config.yaml
num_hidden_layers: 11
hidden_size: 128
num_attention_heads: 4
num_key_value_heads: 1
head_dim: 32
intermediate_size: 320
vocab_size: 2048
hidden_act: "swiglu"
norm: "rmsnorm"
norm_place: "pre"
norm_eps: 1e-05
positions: "rope"
rope_theta: 23900.0
rope_fraction: 1.0
qk_norm: false
attn_scale: 0.177
bias: "none"
tie_word_embeddings: false
parallel_block: false
init: "uniform"
init_std_qkv: 0.0437
init_std_o: 0.00931
init_std_up: 0.0437
init_std_down: 0.00589
optimizer: "adamw"
learning_rate: 0.0025
beta1: 0.95
beta2: 0.99
weight_decay: 0.045
lr_head: 0.00821
max_grad_norm: 0.5
warmup_steps: 470
schedule: "cos"
final_lr_fraction: 0.0
batch_tokens: 16384
max_seq_len: 256
doc_mask: true
z_loss: 1e-05
train_tokens: 148700000
max_steps: 9076
dataset: "wikipedia_en"
Each number is 128 + 24 x the weight over the matrix's rms, rounded and kept within 0 to 255. Layers, rows and columns count from 0.

# layer 2 MLP gate, 320x128, rms 0.137, rows 13-21, columns 0-127
[[143 145 149 138 139 185 125 116 117 122 128 160 143 153 112 145 175 120 153 172 124 109  99 115 106 146  99 124  77 138 153 125 137 146 128  91 149 144 101 140 140 150 164 171 113 162  82 138 130 169  85 105 134 171 137  98 188 160  89 150 115 139 169 158 121 117  77 140 147 143 136 131 120 111  84 110 144 111 135 133  95 122  87 121 113  74 122 144 104 121 105 104  91 144 115 156 129 148 117 125 116 126  79 126  96 128 152 132 124 144 116 114 189 170  87 139 141 141 125 142 147  78  97 110 163 121 126  94]
 [156 144 104 101 124 107 117 140 134 133  99  69 145 137 128 129 173  94 102 125 140 122 136 134 156 119 108 136 117 153 119 115 137 170 154 111  55 134 109 137 130 133 145 130 103 139 103 151 159 148 110  94  72 132  96 104  87 148  97 166 104 121 123 127 140 150 126 120  99 164 157 142 116 118 134 101 134 134 117 120 124 121 135 119 128 113 127 127 121 143 157  98  91 143 116 162 126 116 193  69 120 124  80 167 103 133 130 129 130 144 110 109 128 177 121 163  84 109 156  85 157 132  87 138 164 130 127 106]
 [124 100 136 131 136 125  96 100 146  95 115 138 112 171 115 155  93 152 126 101 126 109 140 104 145 148 107 190 118 118 100 141 141 140 150 124 157 136 102 174 122 132 100 137 164 129  91 183 126 126 118 112 152 159 163  91 104 129 109 127 128  82 152  98 140 102 107 119 158 155 149 125 119 141 128 157 119 107  97 138 120 156 147 107 166 151 160 100 123 109 161 129 135 112 182 119 165 141 115 110 159 141 130 141 158 108 133 117 150 150 143 136 116 159 117 122 129 104 168 122 131 117 131 118 105  90 101 142]
 [112 119 114 124 112 123 105 119 107 135 128 129 148 141 146 134  90 129 134 172  96  88 140 111 122 182 129 130 126 136  93 170 139 117 151 135 144 114 112 157  97 148 124  95 141 156 120 128  99 149 137 104  79 146 126 111 138 125  95 147 118 144 136 138 118  84  81  85 117 135 147 117  85 155  92 158 168 143 124 129 155 123 117  69 139 130 159 142 127  85  90 150 154 116 146 181 162 125  87 130 156 135 110 153 156 143 131 126 101 121 174 139 155 138  65 122 109 152 183 148 100 140 143 158 148  81 126 113]
 [126 154 162 131 124 108 141  94 186 147 195 135 119 172  99 141 120 129 139 110 121  90  92 130 134 163 112 138 117 139  95 182 125 128 172 146 156 114  88  94  97 155 109 159 154 111 126 131 106 115 107 115 121 137 122 131 100 152 111 134 151 157 146 151 140 147 139 152 137 131 183 101 133 124 135 109 131 155 113 156 134 126 133 145 184 115 151  99 120 143 131 131 140 127 123 109 151 173 121 111 103 118 152 131 176 104 126 124 103 121 131 118 126 107 103 154 111 142 126 133 139  99 112 141 111 108 111 135]
 [103 130 153  96 175 138 100  73 117 120 109  78 116  91 116 108 140 127 106 128 119  99 125 144 143 142 127 169  88 110 140 130 118 116 148 162 136 183 126 129 125 105 127 157 152 139 127 145 161 152 108 107 116 138 190 116  87 133 122 116 142 125 139 127 146  96 103 133 105 118 120 135  64 151 137 128 139 139 120 108 134 109 132 112 166 159 115 114 123 189 127 140 122 142 124 138 182 143 154 132 133 201 105 104 133  83 131 168 102 162 118 127 115 153 128 122 125  83 163 101 119 154  98 117 148 124 116 168]
 [135 100 174 124 156 133 143 119 145  85 118 125 132 151 114 127 120 133 100 129 124  70  95 167 120 152  90 132 111 118  92 135 161 149 138 121  60 149  97 169 111 147 150  90 143 108 136 119 167 164 144 103 104 161 145 112 128 132  99 119 121 116 197 144 134 165 161  99 147  91 145 171 103  97  82 145 130  94 140 119 141 159 128  99 133 150 132 123 140 114 134 110 135 117 114 108 139 145 136 136 129 117  99 139 160 104  98  94  92 112 142  98 187 166 101 109 107 151 134 101 132 115 155 145 105 145 108  79]
 [ 93 120 145 140 105 116 123 138 110 130 125 121 102 116 123 130 127 132 142 126 103 120  92 140 110 121 128 132 115 116 115 167 190 148 108 126  97 128 139 118 142 119 107 139  91 125 146 150  92  83 135  95  78 115 117  94 158 126 122 136 147 122 115 107 137 125 112 105 148 146 155 150 162 142  96 105 127 140 139 165 161 105 149 112 119 134 137 144 138 116 146 129 152 118 183 116 140 123 117 113 127 170 150 148 141 152 139 119 153 113 132 154  94 163 158 101 163 101 147 141 130 130 159 147 159 133  93 129]
 [ 91 154 123  96 153 168 114 133 140 147 128 117 124 107 135 166 121 149 120 179 166 159 109 137 109 133 120 116 118 110 153 155 129 107 121 155 126 189  95 131 146 170 124  97 115 140 131  93 134 119 138  95 149  99 132 122 135 144 128 139  65 127 106 142 168 101 112 154 140 161 192 162 134  80 146  64 112 120 163  98 112 185 119 111 113  89 134 102  86 117 126 142 118 132 105 163 153 134 108 139  95  95 103 147  98 189 106 107 140 152 124  95 105 100  96 134 112 100 114 143 146 176 136 140 154 111 102  98]]
# layer 2 MLP up, 320x128, rms 0.125, rows 13-20, columns 0-127
[[111 123 113 153 133  91 150 152 130 163  98 145  96  69 156 128 133 123 152 139 133  68 134  97 158 119 124 167 130 124 137 105 117 113 130 107 169 132 133  93 139 106 118 104 160 140 169 117 157 111  96 116 121 157 155 161 133 101 123 143 136 120 143 117 127  92  96 126  80 133 115 111 163 140 146 120 158 122 102 124 162  90 137 140 124 158 176 185 142  82 121 128 131 106 118 161 156 136 110 163 151 149 104 156 149  81 105 141 120 153 129  75 143 156 129 101 125 126  95 162 133 128 102 134  95 178 138 130]
 [133 165 154 141 155 126 121 111 131 142 160 121 143 123 135 109 151 117 153 124 151 137 160  81 125 173 160 148 102 147 134 139 112 179 116 112 117  97 148 159  76 144 140 119  72 100 115 127 132 135 187 124 138 124 158 136 143 168 140  86 114 169  73 124  89 133 136 150 181 100 141 122 115  91 160 135 147 120 165  49 122 106 121 118  78 141 102 163 145 148 125 122 118 136 122 140  86 130 141 109 104 136 162 107  86 134 140 130 114 168 129 119 136 152 155 168 127 117 168 130 124 136 127 149 115 155 142 112]
 [127 147 157 181 120 115 122 147 124 124 160 115 131  71 122 124 134 101 141 118 116 184 104 139  79 146 124 111 165  85 121  85 142 132 158 127 126 136 123 108 112 141 145 159 134 120 143 114  77 147 101 104 114 139 165 129 146 134 140 142 130 159 136 126 111 118 108 191 123 123 150 142 136 155 111 131 154 145 143 142 120 132  95 175 135 165  88 154 153 117 146 125 108 136 108 143 107  95 113 125 107 110 110 145  88 120 151 109 133 151 117 138 125  85 169 141 127  91 135  89 127 165 104 115 163 128 115 134]
 [125 133 115 137 125 108 140 105 154 130 137 140 199 141 131 107 119 132 171 166 135 126 103 117 152 112 105 126 126 156 157 132 126 132 101 104 158  77 152 208 134 144  88 109 153 150 136 141 174 116 124 154 108 122 131 101 153 133 147 146 127  96 161 125  77  63  94 100 136 116 108 117 138 104  96  99 137 155 120  62 166 127 126 122 157 126 129 117 157 129 107  80 142 121 159 159 142 143 147 123 153  79 133 127 136 118 137 128 107  81 147 124 115  96 142 155 101 135 124 116 114 146 117 125 167 136 159 118]
 [ 89 152 125 126 122 143 153 114  95 125 106  83 103  92 121 111 121 121 126  76 151 164 162 121 109 147 140 103 111 104 125 101 100 172 109 142 115 118 125 131 121 169 146 100 119  94 138 134 113 149 128 113 131 144 120  92 136 166 145 143 117 108  96 138 135 160 149 103 127 126 135 154  89 119 105 157 150 149 127 121 164 124 119 120  97 133  91 121 119  95 153 141 130  85 138 128 145 135 177 127 136 149 170 149 156 137 123 167 116 103 154 147 195 168 110 156 103 117 148 131 162 105 177 140  77 146 122 101]
 [158 128 119 129 142 137 184  96 129 111 162 166 133 138 130 111 118 115 123 185 165 131  86 141 114 136 125 147 128 150 153 162 123  83 107 100 112 150 101 179 143 100 141 101 114 134 160 119 102 105 102 117 109 127 122 133 142  76 118 126 145 130 121 142 157 125 145 169  97 120 137 128 147 135 114 107  99 134 132 138 148 144  72 131 106 174 139 112  70 131 148 127 127 191  81  97 169 132 150 142 137 121 110 117 146 106 137 129 129 119 123 105 124 122 172 139 142 112  87 183 117 117 133 110 134 112 146 127]
 [161 181 148 147 109 117 142 167  88  99 119 135 135 166 127 101 116 155 127  99 109  97  90 148 124 105 115 195 121 141  89 170 133 156 113 157 136 105 133 146 132  93 139 112 115 118 124 123  96 121 122  95 105 140 121 118 143 117 109 143 125 137 149 184 149 147 147 119 127 137 141 132  96 114 104 137 131 107 121 143 141 170 145 120  95 144 166 128 138  89 106 119 106 105 162 128  78 151 102 112 173 115 151 109 182 122 103 100  96  89 147 113 159 138 136 103 158 161 141  93 134 118 138 144 124 127 133 106]
 [163 168 127 126 129 113 137 138 133 141 151 164 112 121 134 117  86 135 136 145 141 126 131 143 119 104 103 143 106  82 177 128 224 129 126 129 119 136 119 132 154 132 182  67  99 145 122 139 113 100 124 133  67 114 115 130 123  97 114 127 146 126 140 130 106 131  94 125 101  95 124 151 146 108 132 101 131 141 143 146 139 106 133 126 169 157 128 158 139 109 115 117 154 167 171 158 158 111 100  92  95 151 131 147 126 167  90 143 143 158 104 113 138 138 113 121 161 108 138 145 127 150 106 121 162 153 111 112]]
# layer 2 MLP down (transposed), 320x128, rms 0.12, rows 13-20, columns 0-127
[[148 137 138 111 103 104 155 161 178 183 142 111 116  97 162  63 126 141 139 152 131 146 161 101  98 126 113 163 148 114 138  69 131 116 181 160 149 103 152 169 137 130 140 112 163 148 137 124 139 115 112 113 112 117 126 137 136 152 128 120 108 124 127 170 141 109  99 148 135  90 116 139  96 135 135 125 132 151 180 142 110 126 111 145 109  81 158  98 151 154 141 137 111  55 146 157 128 114 138 117  88 130 116 175 154 127  99 130 120 117 143 128 123 115 117  96 101 123 151 103 119 146  85 130  92 109 105  94]
 [ 73 113 133 188 134 109 109 112 138 176 103 120 143  89 121 153 130 111 144 142 144 141 102 153 121 145 100  94 139 145 127 124 164 126  97 132 122 130 129  57 123 105 126 113 161 113 119  89 146 122 116 136 159 175  78 109 120 122 144 116 157 154  98 152 113  77 127 131 126 136 151 136 101 117 143 155  78 131 122 126 114 140 116 128 117 135 168 113 178 130  95 175 106 154 121  95 101 153 150 146 102 147  82 143 148 115 100 131 177 124 163 144 144 152 129 166 106 155 143 128 126 102 152 119 147 125  93 169]
 [109  88 103 113 190 139 102 135  94 159 107 131 182 189 115  85 130 149 185 143 122 119  98 129 132 137 146 102 123 107 113 127  85 120 114 143 103 137 131 149 156 105 112 160  93  94  85 182 120 122 134 120  95 139 117 127 116 142 139 148 127 127 132 159 126 130 133 125 153 103 149 111 111 134 105  81 165 131 157 135 126 145 110 125 172  84 155  94 139 136 133  69 111 124 144 145 122 146 179 110 143 143 147 129 138 180 147 167 148 136 134 137 125 132 112 121 142 148 114 121 139 139 127 121 142  99 116 102]
 [127 164 140 149 110 135 111 106 137 124 119 131 134 138  81 136 148 129 115 160 134 115 123 127  81 118  77 135 125 160 136 132  90  97 122 172 129 105 101 109 136  99 143  94 144 167 160 163 167 107 152 172 172 133 110 151 161 161 101 154 143  94 120 106 131 138 122 100 146 208 158 134 127 147  98 139 105 134 123 129 171 120 106 114 159 108 145 173 144 115 160 126 120 132 113 123 143  77 107 102  97 147 125 122 154 126 110 143 114 188 113 173 147  93 113 128 139 146 149 123 138 134 126 147 164 106  95 161]
 [110 116 116 102 161 158 141 170 145 170 108 132 112 167 105 101 102  83 130 171 123 119 155  93 113 114 158 135 147 147  93  86 134 134 118 153 135 161 139 124 145 128 124 134 150 146 133 108 123 151 144 129 131 123 124 151 101  93 115 110 102 116 182 101 154 108 126 140  90 112  93 121 127 124 184 152 145 111 113 117  88 134 157 132 125 120 111 131 100 181  86 100 129 165  86 155  88 144 114 167 131 150 100 151  76 113 163 116 157 140 136 151 135 107 136 111 152  88  91  91 140 135 150 122 142 134 116 140]
 [ 92 144 139  94 164 136  93 112 136 119 108 114 117 149 112 107 107 147 129 148 147 118 130 108 104 143 140 102 112 132 146  91 117 139 119 151 115 117 129 121 121 155 136 151 153  69 123 141 126 140 105 154  99 112 128  98 117 133 147 165 124 118 143 123 135 127 156 119 144 117 156 127 159  76 130 137  85 118 129 123 140  98 180 135 149  81 122 103 172 120  95 100 133 148 129  79 145 118 158 139  91 165 123 119 135 115 112 134 143 168 113 134 141 212  85 172 133 167 147 122 129 140 120  88 117 127 111 147]
 [140 175  96  99 143 149 100 123  95 109 155 122  93 102 137  99  99 110 123 151 164 130 155 121 115  91 131 175 132 141 141 162 122 107  94 152 141 112 142  72 139 130 117 146 155 150 110 123 143 113 142 137  77 104  97 120 110 116 152 102 104 127  82 124 185 137 125 174 173 139 108 133 127 120 119 107 133 119 162 150 152 136 121 159 133  95 128 119 127 124 156 183 136 161 119 139 122 114 111 150 152 136 116 131  92 120 118 139 134 104 121 174 130  89 165 101 145 136 154 132 113  91 153 172 130 108 134 161]
 [ 97 101 132 140 135 139 128 112 111 116  98 110 158 148 142 145 120 127 137  88 127 143 115 127 168 148 143 127 124 152 102 117  22 146 136 126 121 127 174 110 129 119  76 175  89 103 107 119 146 133 157 152 141  94 113 129 162 114 157 106 165 111 141 105 129 106 124 118 109 133 126 123 123 141 113 154 103 132 107 135 124 156 102 143 107 132 126  96 127 164 159 164 126  84 140 121  91 131 129 132 148 118 138 105 108 118 107 159 138 131 124 143 119 148 110 140 139 116 109 100 120 133 159 122  95 135 160 131]]